Weights of a small transformer language model: LayerNorm before each block, biases.
Each number is 200 + 40 x the weight over the matrix's rms, rounded and kept within 0 to 999. Layers, rows and columns count from 0.

# layer 2 attention value, 64x64, rms 0.0618, rows 36-61, columns 0-63
193,210,190,265,169,173,231,219,186,114,343,184,153,207,291,203,127,169,197,173,164,163,152,270,211,271,152,278,165,143,274,258,289,171,190,130,287,228,170,32,157,184,206,179,206,214,175,180,172,261,164,166,155,223,206,151,165,256,163,182,160,239,142,166
219,233,175,188,189,211,219,223,157,213,239,154,154,187,217,134,96,206,264,226,178,221,142,207,230,167,153,312,208,198,219,196,279,203,164,85,265,165,138,177,196,183,189,175,270,176,141,179,213,254,223,142,147,219,178,191,233,277,117,191,159,220,239,224
152,162,207,266,175,246,90,122,203,227,266,215,164,213,306,286,289,232,309,283,119,165,237,184,174,93,214,140,254,189,186,201,263,54,93,201,172,261,175,129,197,204,195,197,186,189,151,190,149,213,176,220,208,218,145,229,209,210,178,131,165,224,142,183
285,239,265,191,242,171,248,191,185,222,157,178,216,144,146,201,237,182,233,152,215,198,151,143,187,290,156,202,205,229,232,178,232,185,185,163,256,228,127,128,132,208,189,148,187,253,156,205,210,191,267,306,113,281,216,192,199,227,201,230,253,254,307,172
49,213,198,164,250,140,184,134,215,288,237,182,226,189,257,235,271,142,144,208,171,166,257,156,161,95,265,184,193,69,169,207,223,195,230,263,245,224,214,184,203,221,160,165,160,272,310,221,212,201,229,204,292,198,212,166,226,155,253,57,206,167,146,126
240,158,176,169,158,220,254,97,0,276,194,104,134,200,241,222,215,193,243,185,291,242,153,170,133,325,174,234,215,140,210,263,187,234,213,127,150,253,237,160,120,102,129,237,255,162,211,173,97,190,211,197,224,195,298,315,183,320,307,280,176,139,268,92
137,95,215,234,293,254,108,191,343,274,191,239,279,89,316,241,106,221,210,184,204,129,232,228,190,153,101,237,202,216,304,248,290,128,222,181,292,124,136,115,225,126,197,159,169,208,117,158,271,247,190,300,144,95,140,144,220,171,183,317,155,234,279,261
189,237,228,207,176,242,158,212,292,231,114,129,205,230,295,226,231,183,242,223,203,183,146,118,283,142,161,120,124,189,114,222,174,216,214,255,221,280,198,152,217,210,169,203,384,252,143,184,185,207,125,135,100,196,178,183,241,137,224,192,92,224,143,234
174,281,174,220,169,157,257,284,200,118,208,205,205,122,138,232,254,212,200,191,289,219,198,202,201,202,211,138,169,243,182,250,264,209,202,273,212,104,244,252,322,212,212,151,148,146,197,161,267,137,263,252,140,223,185,153,247,192,197,183,293,160,190,240
247,227,162,225,181,210,315,211,222,168,178,195,168,141,209,185,142,266,152,133,273,174,128,234,160,198,295,235,135,90,258,226,227,235,188,164,162,169,206,219,176,203,129,231,180,148,260,223,246,166,158,193,223,252,213,219,152,237,244,218,197,116,222,254
153,73,293,240,270,216,152,201,213,179,186,266,184,150,162,288,208,196,126,160,260,164,228,237,198,177,212,227,252,164,258,215,136,245,244,237,224,187,178,275,218,199,221,242,119,244,304,268,141,180,217,188,231,150,162,175,155,109,218,317,162,175,288,154
199,207,270,209,225,210,178,275,208,173,189,228,176,197,46,191,168,175,131,274,144,231,178,225,270,199,67,296,147,230,176,172,198,260,216,172,201,220,125,212,251,308,247,163,138,236,199,227,170,205,166,168,196,250,159,156,250,185,185,99,227,228,194,170
165,177,228,173,249,262,257,210,280,255,191,206,287,164,126,211,221,173,162,130,274,142,162,160,215,216,110,129,182,226,214,217,194,257,142,206,252,97,168,196,222,237,207,235,217,190,181,133,170,187,204,265,135,168,178,169,249,150,163,304,210,226,224,206
243,180,175,230,199,185,238,169,207,193,149,201,208,37,228,174,223,153,127,178,192,154,139,208,253,216,144,298,143,191,191,188,190,173,279,191,303,218,208,237,245,115,131,105,246,143,215,225,268,178,153,172,215,175,240,199,158,199,211,257,204,207,215,306
255,224,186,157,142,136,179,230,201,239,112,181,107,182,201,123,285,206,146,257,115,76,127,211,167,232,146,51,270,268,99,127,221,233,227,306,119,295,199,269,214,130,240,244,347,224,179,205,304,225,141,142,304,225,174,253,217,166,236,215,242,161,156,161
149,234,142,179,227,209,143,203,139,279,197,263,224,185,189,224,140,177,164,164,180,219,221,288,211,121,263,237,101,132,209,125,176,233,165,146,283,164,260,230,252,255,218,206,141,152,246,188,194,223,209,236,268,235,222,190,223,205,300,223,179,139,153,215
294,191,173,241,238,261,212,146,143,245,232,199,304,253,209,153,96,182,211,203,231,255,189,177,226,159,235,323,195,169,278,125,132,188,184,150,237,183,277,222,252,127,179,213,267,211,193,170,130,317,259,166,212,188,249,262,204,182,273,240,156,162,212,155
195,200,72,207,175,222,254,235,287,193,238,217,142,262,303,137,217,177,213,153,95,160,227,231,180,377,197,230,166,257,179,267,92,214,327,233,235,282,258,133,178,225,158,112,206,269,254,317,231,177,230,200,154,161,208,168,119,190,225,208,167,246,170,228
194,192,193,141,280,42,208,271,266,245,230,191,227,92,192,85,210,156,134,206,117,230,235,208,200,291,157,121,384,267,212,181,263,235,233,228,228,158,163,176,180,66,197,159,209,309,166,101,294,202,239,186,224,203,222,107,219,112,111,194,274,268,274,109
191,263,199,142,224,232,131,229,205,201,184,202,162,224,244,228,155,208,178,162,150,130,294,240,193,181,191,141,195,220,183,141,240,174,296,267,255,258,157,168,81,247,241,111,218,215,234,232,307,225,195,260,189,252,255,174,139,212,188,236,230,243,278,277
119,233,79,166,237,235,199,211,183,364,227,197,217,275,240,164,83,232,188,168,235,164,202,175,116,142,192,94,251,184,185,166,210,211,251,183,230,156,218,160,167,200,124,217,276,277,198,139,214,252,211,193,162,229,260,193,200,203,204,326,142,205,244,176
233,183,247,126,257,200,214,67,131,246,203,250,299,268,175,190,214,209,311,209,309,281,234,176,186,278,105,212,143,229,130,252,136,168,235,292,251,164,186,258,115,209,180,153,208,151,121,114,136,135,190,317,321,114,211,129,273,245,208,230,145,225,202,130
200,250,222,145,188,226,227,270,231,215,102,100,137,135,237,159,214,205,230,140,194,122,121,172,211,174,236,192,211,111,171,198,289,207,161,212,279,225,245,170,193,165,194,130,250,249,233,186,331,261,144,284,130,296,107,175,355,222,270,160,190,161,289,234
173,267,214,206,242,128,91,194,201,199,190,218,228,189,229,194,171,199,215,203,149,185,236,193,235,284,172,269,207,245,136,204,219,276,234,125,146,269,186,108,123,237,203,135,214,237,134,282,292,168,283,182,196,268,181,129,172,107,187,94,234,323,226,208
139,311,206,121,157,176,242,272,215,220,259,178,257,235,242,151,206,91,118,166,214,130,186,139,235,190,189,198,156,165,147,274,152,272,221,247,262,225,158,160,265,268,212,147,240,304,255,97,122,272,223,239,177,162,224,179,284,114,220,129,171,183,180,126
216,214,253,230,118,208,179,141,155,116,179,180,232,189,186,204,275,246,199,182,208,232,249,191,239,187,240,181,184,171,181,267,225,142,159,309,157,162,257,240,226,218,332,146,157,194,216,191,159,175,231,210,225,193,214,212,208,158,206,153,286,138,157,152
# layer 2 attention output (transposed), 64x64, rms 0.0768, rows 36-60, columns 0-63
266,174,149,285,232,164,206,162,134,215,152,196,162,158,118,174,211,250,215,200,241,327,145,221,223,133,216,104,209,186,168,146,159,241,192,275,223,177,284,305,314,246,260,240,203,171,225,251,226,91,185,232,231,154,249,171,155,110,260,143,273,282,202,194
138,200,192,195,198,184,163,155,182,193,184,231,283,189,198,237,282,200,159,155,159,181,208,174,207,221,224,131,159,229,162,235,181,196,212,254,174,199,276,257,127,227,200,204,197,235,266,286,198,112,168,153,220,155,257,210,179,99,217,172,298,196,171,197
222,160,138,213,209,155,300,210,137,138,136,236,123,131,97,101,135,101,86,189,259,219,198,205,208,264,178,294,203,217,184,149,156,290,231,232,253,118,252,291,178,235,180,108,218,282,159,206,199,138,221,135,218,212,296,202,217,194,191,217,214,194,181,183
174,204,151,233,155,243,196,146,251,147,220,276,139,249,161,248,233,254,171,263,202,141,252,309,148,185,303,205,285,122,103,166,134,177,227,225,224,212,189,209,286,158,106,206,184,168,245,246,178,233,187,122,195,143,171,260,207,225,192,182,187,151,151,181
310,135,208,220,146,202,223,219,166,135,158,281,62,210,148,204,167,184,282,196,176,178,153,208,210,283,109,287,131,262,218,230,177,246,197,225,147,184,200,247,200,212,181,253,195,173,0,196,188,142,205,169,76,198,161,251,138,299,167,250,156,244,186,201
135,249,175,199,230,196,110,257,330,140,214,277,143,206,131,324,189,239,155,344,138,213,285,210,213,146,237,181,243,198,180,168,202,270,216,258,288,239,121,162,239,210,251,180,142,210,154,267,250,156,222,199,122,145,135,151,275,136,189,83,262,248,134,355
228,233,200,222,97,146,364,215,68,138,255,153,66,210,128,119,235,241,188,224,191,202,209,150,255,295,215,193,203,166,184,203,185,200,167,228,161,225,278,198,113,262,252,237,255,230,276,256,168,136,172,102,304,224,239,242,229,260,231,86,213,174,151,81
309,206,190,122,262,156,214,148,201,130,289,165,154,178,137,236,192,198,131,82,201,222,179,213,117,161,167,314,225,262,306,169,194,182,162,222,198,166,174,287,138,197,250,255,119,190,302,181,284,167,202,248,210,198,252,155,191,284,194,180,254,170,137,175
196,148,173,233,212,237,152,199,185,278,267,171,230,268,222,165,106,292,269,203,142,259,290,255,223,247,172,203,147,168,164,191,191,214,241,76,230,255,212,165,161,112,223,163,251,239,218,270,189,261,234,180,138,211,199,227,120,197,234,282,200,147,263,120
248,176,269,237,247,181,119,149,244,232,301,248,250,211,212,213,204,220,272,260,142,212,242,156,244,229,120,190,217,163,162,150,163,226,195,220,175,243,152,217,203,173,214,240,183,235,162,169,158,245,248,197,207,165,108,132,243,153,223,158,162,219,181,122
306,291,175,136,177,202,273,252,212,251,191,211,132,251,282,143,211,205,245,248,195,222,166,192,179,241,248,139,216,207,220,137,193,162,105,169,129,266,145,79,221,186,243,237,275,212,99,138,172,221,162,248,299,153,126,185,255,263,177,125,160,212,183,253
211,237,186,243,169,233,198,204,221,296,136,167,309,241,260,234,245,175,205,121,246,201,141,236,130,190,313,132,169,248,149,202,247,126,163,164,162,173,264,195,209,125,187,302,271,170,183,185,148,196,253,236,220,200,212,211,147,211,177,280,205,207,164,217
216,190,194,193,192,186,202,198,219,188,229,200,153,283,243,164,224,277,204,248,121,226,199,247,197,228,292,227,197,187,192,162,197,160,222,137,131,251,182,165,201,156,231,214,139,96,218,255,196,214,182,144,286,215,250,209,79,265,200,162,245,134,173,143
170,183,176,185,125,166,214,197,158,244,308,185,200,260,122,248,196,195,275,213,163,243,262,115,147,254,178,135,245,234,124,148,260,185,166,238,217,194,276,198,232,161,226,257,185,274,298,177,184,202,186,231,178,246,136,136,248,269,186,154,175,275,236,110
189,236,230,238,181,319,195,175,192,108,251,183,277,251,184,310,43,190,157,174,368,249,256,100,159,256,182,258,202,188,271,227,298,199,212,142,272,130,184,31,238,204,233,160,117,229,255,135,163,256,244,267,176,211,183,102,210,227,164,174,299,176,182,230
193,174,266,209,146,195,170,189,182,202,225,251,259,220,240,88,227,232,235,208,151,230,131,175,222,247,178,159,229,256,198,270,179,222,235,226,232,181,215,200,183,152,296,272,191,140,105,139,268,144,251,139,134,237,197,252,190,165,135,268,190,281,291,146
175,203,240,137,195,140,159,212,242,188,195,254,184,167,236,176,296,160,159,200,194,127,135,168,213,219,168,162,208,246,179,197,159,151,247,218,213,183,206,208,117,289,198,191,202,211,247,196,281,196,159,166,184,197,130,132,203,199,94,203,221,264,241,291
210,141,191,150,187,182,190,179,158,215,205,162,135,88,167,252,213,207,198,224,326,304,180,176,166,15,81,229,261,144,135,182,265,122,131,196,141,284,148,249,345,219,203,204,214,125,221,100,185,196,211,304,178,269,164,264,230,166,253,193,155,211,215,138
193,240,211,194,132,335,212,201,186,137,144,115,156,244,169,304,144,316,250,214,280,189,286,221,276,191,262,178,67,148,222,255,147,161,238,173,201,213,282,135,175,284,124,272,226,140,212,260,163,192,123,143,189,148,112,272,178,263,267,142,186,162,229,223
191,150,240,265,159,209,248,145,194,188,215,192,192,116,154,159,178,182,222,255,249,199,146,167,168,200,214,193,248,186,281,299,213,249,167,215,157,91,211,115,313,169,200,213,131,204,271,152,180,245,215,155,181,218,264,279,268,206,221,170,155,184,157,158
262,190,321,163,227,214,152,209,217,73,169,175,219,96,187,180,275,239,188,326,216,229,155,195,258,224,187,254,120,197,234,267,216,183,227,149,171,166,146,136,121,245,221,207,123,113,200,202,192,178,230,94,191,227,193,245,136,156,209,137,283,171,157,219
187,258,182,197,103,120,243,325,211,161,211,97,58,170,201,265,146,195,198,208,132,141,183,218,253,157,241,166,255,206,244,266,343,225,241,225,239,288,164,208,231,151,175,70,217,211,257,283,355,211,223,87,118,246,260,267,142,155,205,159,242,152,179,202
227,119,195,291,136,217,195,107,190,168,287,331,190,336,223,261,162,168,196,169,148,223,223,275,133,272,116,302,263,136,230,270,155,230,196,215,151,223,138,201,88,194,141,245,151,188,189,271,175,153,250,168,256,159,138,230,208,154,213,232,194,162,142,116
171,255,238,261,198,223,140,143,134,197,191,184,195,133,146,252,196,275,97,104,233,138,189,245,150,176,244,140,186,201,164,298,203,145,194,321,187,212,234,270,260,185,237,316,266,183,193,156,179,247,225,241,113,131,199,288,262,202,242,214,189,146,198,194
241,125,268,286,218,144,198,158,208,159,189,217,133,240,234,189,203,308,282,188,240,214,137,213,133,150,217,230,123,228,217,157,265,142,216,148,152,215,186,247,197,231,227,287,164,108,126,273,254,170,183,265,142,216,222,258,94,284,155,316,239,230,202,291